Part of a small language model's weights.
Architecture: RMSNorm before each block, rotary positions, untied embeddings, normalized queries and keys.
Training: a variant of Adam for these matrices, 199M tokens, 12146 steps.
Each number is 128 + 32 x the weight over its row's rms, rounded and kept within 0 to 255. Layers, rows and columns count from 0. The size above them is the row's rms in percent of the matrix's.

# layer 13 MLP gate, 192x160, rms 0.151, rows 48-78, columns 32-63
size [101 100 104 106  99  97 103  97 100  94  99  95 101 103 107 102  98  93 100 105 101  99 103 100 101  92  99 105 100  94  97]
[[115 234  89 124 150 171  94 174 107 132 143 115 110 122 131 100 106 119 149 110  98 157 114 114 144 137 108  82 155 129 146 153]
 [213 136 106  92 133 101 120 156 129 119 139  75 131  94 117 131 150 115 211 119 102 123  87 123 162 156 120 111 149 131 128  65]
 [103 141 152 125 129 186 120 164 167 107 107 176 117 126  94 188 161 143 125 168 160  60  59 177 125 133 101 113 179  99 142 128]
 [158 149 196 151 173 129  85 125 147 139 162 156 146  61 145 165 153 186 149 127 110  90 111 140 142 113 138 158 220 103 195  75]
 [ 61 126  82 211 177 104  60 140 131  81 148  95 130 152 172 132 139 112 168 210 127 132 189 129 153 149 145 110 167 133 126 162]
 [ 74 104 105  60 137 151 104 130 137 115 202 106 108 111  47 108 169 102  98 126  76 125 101 109  91 185 165 144 134 148 122 108]
 [110 125 144 176 175 178 139 137 108 146 173 124 126 147  92 129 169  80 134 156 138 127 123 135 159 187 145 176 127 130 200 107]
 [ 87  86 112 194 163 153 140 113 138  95 156 143 169 121 108 138 153 113 156 187 103 189  97 132 109  74  93 204 138 150 111 136]
 [165 163 151 158 180 102  82 183 112 122 145  83 120 129 112 121 115 122 170 198 206 156 175 115  94  94 110 158 120 151 133 120]
 [ 30 146  86 146 147 109 135 161 128 133 133 129 253 202  82 105 199 106 129 130 142 131 115 168  97 118 118 147 149 124  91 146]
 [131 132 157 148 153 184 103 163 106 108 175 116 127 101 163 144 145 110 164 197 133 119 132 146 130  88 152 143 124  81 187  58]
 [ 91 190 158 140 123 152  96 177 174 152 105  81 122  94 100  90 125 154 108 178 152 162 150 124  78 169 124 131 182  84 169 107]
 [118  92  85 135 158  51 165 130 167 160 127 139 174  97 127 152 177 148 112 158 108 130 166 150 123  84 130 115  60 142 105 149]
 [ 92 157  84 105 157 126 154 117 109 182 136 126 163 171 159 166 164 115 173  91  66  97 111 114 128 133  89 187 120 222  73 138]
 [118 107 125 128 164 146 202 125 140 121 172 196  87 136 108 131 134 101 157 115  83 151 132 124 124 154 144 153 134  98 135 101]
 [108 104 100 149 177 119 168 176 110 160 114 137 108  72 133 143 175  87 150 135 144 166 127 129  64 129 147 138 156  81 119 116]
 [114 141 141 144 163 143 161  69 135  96 197 141 121  99 108 165 141 184 199 124 169 177 122 201 113 108 142 120 139 114 139 135]
 [121 197 117  88 131 161 172 116 131 112 138 115  97 119 151 109 107  67 191 110 122  64 148  79  61 147  57 119 142 124 172 179]
 [ 97 167 100 159 158 113 182 125 128 166 170 155 132  88 131 137 169 119 106  91 113 136 128 136 154 131  91 114 141 133 144 118]
 [128 139 142 157 136 184  81 164 108  95 112 194  99 105 181 178 172 136  78 164 119  84  89 120 158 109 165 116 134  98 121  84]
 [124 158 184 156 155 166 156 196 147 188 158 109 129  99 126 142 101 134 159 101 142 139 135 148 118  75  86 164  94  95 101 139]
 [149 145 119 172 132 141 116 184  73 169 124 155 171 100 129 165 124 138  98 144 116 138 140 166  74  62 165 114 137  98 189  87]
 [118 121 142 145 155 127 114 133  70 164 154 142 130 175 171 180 194 142 157 213 147 135 129 117 128 144 149 148 147 100 221 131]
 [122 202 126 133 171 117  88 150 161 145 118 152 185 137 118 106 111  85 120 164  81 106 145  90 166 139 162 129 181  59 127 111]
 [ 73 110 139 121 158  96 156 152 148 131 133 169 134 161 115 122 133 109 145 162 163 144 140 131  66 121 128 134 168 116 146  95]
 [144 189 109  84 143 150 140 120  87 125 148 126 135 187 155 122 172 111 172  94 158 152 124 144  90 167 141 134  87  99 227 155]
 [105 196  85 110 170 171  77 129 160 116 182 130 120 113 141 159 141 180 152 110  23 154  91 132 117 127 142 106  99 179 130 122]
 [106 154 171 143 159  81  87 150 117 129 166 214 164 102  72 140 141 133 148 197 154 116 103 144 111 104 128 143 202 116 136 132]
 [153 172  73 137 142  91 113 157  96 152  94  85 162  85 114 134 159 113 160 165 103 164 150 166  91 171 182 134 143  96  86 139]
 [ 82  96 136 190 169 131  45 134  78 148 138  80 117  96 124 127 162 182 151 159 129 192 184 124 172 191 205 123  75 137 159  99]
 [ 63 167  72  81 137  78 198 160  49 171 155 150 146 103 129 121 157 134 108 139  66  68 161 142  96 112  71 165 129 101 143  80]]
# layer 13 MLP up, 192x160, rms 0.158, rows 48-78, columns 32-63
size [101  97 100 104  97  99 100 100  98 101 106  95 102 104  98  98 101  93  97 107  99 100  98  98 109  93  93 100 101  98  95]
[[104 196 159 129 154 140  96 119 124 119 145 158 140 141 139  83 138 113 115 118 103 195 120  89 133 106  95  87 133 146 129 225]
 [170 166 132 125 139 102 125 166 123 132 116 106  63 131 166 101 105  95 114 163 130 135 157 131 126 169  87 137  52 141 106  90]
 [119 153 160 179 110 114 129 188  81 156 141 139 121 149 134  90  84 137 194  90 155 128 108 140 126 152 131 128 103 181 116 107]
 [ 91 178 120  85 116  98 111 113 133 121 103 136 149 123 133 106 151 157  78 134 179 143 174  79 117 143 139 110 140 133 120 129]
 [134 131 147 176 101 102 105 131 133 128  88 157 128 143 146 109 111  77 142 163 122 122 156 110 206 172 129 125 140 140 149 167]
 [ 93 140  83 137 115 111  57 105 134 183 126 188 152 117 110 137 119 104 112 163 184 144 119 222 136 118 162  91 103 163  92  67]
 [132  98 168  82 135 178 119  92 128  56 153  68 109  75  90 142 109 130 101 156 165 111  96 152 161  95 139 138 113 156 160 115]
 [111 187 135 126 153 132 153  82 123 110 144 113 121 117 151  64 155 152 188  89 124  87 129 154 101 176 169 123 205 122 126 161]
 [141 126  87 131 110 126 149 174 183  82 134 131 161 124 176 155 149 176 159 164 129  80 153 112 167 125 165 158 140  75 198 118]
 [ 78 131 165 102 138 129 110 172 121  90 120 127 175 104 101 147 139 147  61 141 120 169 148 185  85  68 109 133 127  99 142 188]
 [127  99 163 150 143 145  98  91 114 190 163 156 121 126 117 140 155 115  63 133 132 152 100 111 107 107 171 168 213 131 127 146]
 [144 121 184 155 115 157 125 146 131 144 108 136 141 121 153 123 136 184 106 154 124 106  92  92 130 151 136 139 129  43 141 127]
 [140 104 113 200 131 155 123 165  78 157 126 155 151 142 125 167 114 168 130  75 115  94 180  76 108 130 104 114  99 164 170 118]
 [101 167  74 157 130 140 137 133 112 133 127 102 112 195 133 194 157 148 168 149 149  57  63 119 114  89  72 125 152 117  96 177]
 [114 137 102 133  79 117  93 126 148 156  82 129  74 125  85 125 113 120 130 146 152  90  74  94 178 138 133 125 161 130  56 131]
 [ 68 158 164  67 169 151 127  99 198 120 172 113 158  83 102 171 133  86 179 107 119 130 122 114 163  96 144  78 177 179 130  75]
 [ 75 152 115 128 128 102 126  79  58 151 122 154 147 106  80 115 100 136 163  90 111 104 189 140 155 174 112 102 167 135 112 112]
 [ 68  96 161 173 102 115 141 154 131  54 105 104 128 147 131 180 112 182 125  92 139 131 154 149 112  72 142 143 126 116 123  37]
 [130 131 106 174 128 138 199 118 108 154 143 111 188 181  59 154 125 156  86 128  43 100  82 148  96 138 126 154 137 156  99 105]
 [106 147 133  98 127  85  59 110 135  87 122 150 131  81 128 178 157 118 138  94  89 115 147  78 129  98 104 153 139 156  74  80]
 [106 158 136  98 133 118 132 169 120  77 136 129 100 161 163 144 148 145 124 149 198 103 115 161 218 115 168 142 115  90 123 171]
 [138 100 135  61 118 131  94 120 165 116  92 135 111 117  98 106 117 185 128 138 130 170 144  35 104 138 111 128 165 111 145 121]
 [102 130 114 167 123  96  29 104  98 136 101 122  96 141  91 181 143 108  84 158  78 137  79 103 109 116  95  84 114 167 108 135]
 [ 85 105 130 144 140 149  66 130 126 108  99 154 125 143 154 160  67  96  90 120 110  96 215 101 146 146 125 126 164  88 130 179]
 [143 149  53 133 143 106 138  98 138  97 147 141 129  79 180  72 189 156 147 118 136 148 102 143 159 140 120  95 134  70 184  94]
 [112  80  92 144 147  98 110 140 116 121 118 164 116 129 126 134 150 131  97 134 145  89  88 129  96 131  99 169 144 142 105 103]
 [160 158  86 170  73 173  99 122 145 119  95  73  86 153 149 135 128 100  78 141 131  85 132  82 100 128 107 104  94 126 119 147]
 [156 104 141 121 140 137 130 131 112 109 166  81 144 139 109 183 137 124 150 191 175 141 112 145 138 119 111 138 144  69 136 146]
 [157 135 135  83 151 147 100 111 132 135 141 153 150 127  71 129 125 160 111 100 100 150 158 122 115 154 106 125 109 144 113  47]
 [135 125 102 158 131 108  96  98 189 191 128  81 118 157 163 168  95 140 124 135 139 153 160 167 175 100  77 126 160 197 120 111]
 [120  84 104 163 151 100 149 117 125 130 106 144 123 142 109 124 100 111  97 126 130  93 127  74 125 120 140 178 106 103  79 147]]
# layer 13 MLP down (transposed), 192x160, rms 0.154, rows 48-78, columns 32-63
size [100 101  98 105  99 101 101 100 102 101 103  96 102 103 100 102  98  95  97 104 101  99  98  98 104  92  95  99 103 101  95]
[[ 94  42 145  77 171 171 125  47 121 154 115  92  82 114  90 154 170 193 126 136 121 176 115  88  75 129 111 103 157 180  90 241]
 [164 118 191 115 168 130 157 102  94 124 100 135 161 180  26 108 142 120 145 112 195 119 162 137 133  69 129 113 133 144 129 161]
 [178 192 133  98 120 160 116 137 128 122 127 155 102 100 156 132 104  90 127 157 119 109 123 119 135  90 153 169 113 108 110 167]
 [104  96 183 144  73 215 164 189 143 158 104 173  99 125  51 126 137 130 116  72 154 103 137 146 147 160 191 183 118  86 111  91]
 [124  95 132   0 185 191 144 118 137 185 128 137 160  74 135 123 103 138 150  83 161 119 134 121 139 123 143 145 129 141 144 141]
 [151  92 118 115  76 129 146  88 157 173 155 187 149 163  93 108 108 136 121 110 133 143 141 114 171 124 101 134 145 144 111  81]
 [113 170 117 110 120 113 193 147 158 116 114 127  91 122 148  94 154 140 148 100 101 112 165 106 109 104 165 115 105 139 105 132]
 [ 89 169  53 142 175 120 163 114  92 137 141  75 124 125 100 123 149 150 138 147 108  84 159 117 122 108 145 107 149 247 121 168]
 [126 164 108 138  81 130 135 166  86 101  88 130 136 124 148 127  96  70 151 157 142 187 150  98  98 169 180 176 157 107 144 138]
 [180 141 144 185  52 101 105 145 112 147 124  69 114 105 142 129 121 164 123 141 147 138 191  94 102 126 151 141 147  98 100 125]
 [143 125 147 135  29 177 101 163 146 111 114 121  98 132 164 139 158 179 161 132 102 133 113 151 146  94 161 130  96 162  86 109]
 [158 139 113  99  65  81  81 146 153 117 155 108 138 195 154  64 123 172 194  97 164 157 115 161 198  80  97 127 161 179  87  77]
 [ 81 123 124 148  86 123  80  93 123 143 130 130 107 160 125 124 175 134 143 114 145 106 126 175 114 111 160  78  98  83 140 173]
 [137 107 127 125   0 111  82 105 126 104  94 101 184 140 140 124 113 146  75 113 180  97 146 130 133 129 145 113 131  88 121 148]
 [165 182 169 101 103 144  97 139 110 134 196 134 113  94 123 136 134 152  68 204 123 112 144  55 148  88 146 188 106 123 140 113]
 [140 153 197 164 154  69 145 110 103 187 129  80  94 109 142 159 130 171 135 142  72 117 155 125 116 177 132 129  93  76 176 128]
 [148  84 117 135  63 143  96 135 103 147 108  98 163 145 126 157 126 176 149 120 134 164 105 195 105  96 116 128  80 149  92 151]
 [139 188 126  97 129 160 131 137 135 196 119 151 142 135 154 191 177 109 169 173 170 188 156  96 128 134 121 118 151 160 120  86]
 [114 124 135  82 177 130  73 101  96 111 136 179 113 124 152 114 154 139  78 111 144 119 107 138 105 106 156 106 199 121 186 102]
 [157 122  99 157   0 166 139 175 142  76  88 164 105 181 166 113 132 143 128 151  75 210 111 176 116 130 148 107 152  92  89 108]
 [152 106 138  76 174 156  98 129 116 162 111 166 108 170 120 141 155 129 119 184 112 116 140 166 152 152 183 149  89  87 173  88]
 [157 132 115   0 208  83 126 124 185 112 142 117  98 103 155  70 131 152 179 130  91 144 131  89 127 154 120 134 138 157 139 105]
 [ 67 169 124 124 127 102 119  49 163 158 133 123 147  13 100 124 114 178  94 135  81 135 122 101  77 155 101 157 115 135  99 140]
 [ 56 110 129  98  92 153 102 127 113 151 178 166 147 170 151  80 111 157 124 100  72  92 122 109 116 140  91 102 129 204 116 117]
 [151 100 101 129 135 151 132 169 117 117 102 185 106 155 136 118 100  91 123 141 105 113 167  75 138 129 189 142 119  99 115  82]
 [143 142 135 128 189 156  72 117 124 156 104 148 115 111 106 106 120  85 104 112 121  89 117 150 112 166 126 100  84 108  98 194]
 [124 170 113 108 192 100 107 161 144 116 124 135 167 133 167 114  79 116 116 160 105 143 156 100 148 149 105 135 191 151 114 162]
 [113 159 132 151  27 107 143 106  90 121  79 162 145 105  81 144 123 143 151 136  86 159  73 136 143 120 157 149 126 146 111 137]
 [112 106 149 129 255 123 126 152 105 102 255  78 186  86 140 146 153 148 141 142 139 114 180 120 102 122 150  89 150 126  89 103]
 [103 155 194 130 170  95 145 149 145 133 108 107 125 183 142 184  89 180 104 166 117  98 161  66 119 137 171  93 160  88 144 149]
 [126  90 101 180 153 103 105 146  83 135 155 193 121 160 166 174 127 133 149  74 180 153 175 130 125 124 112 180  66  95 166 160]]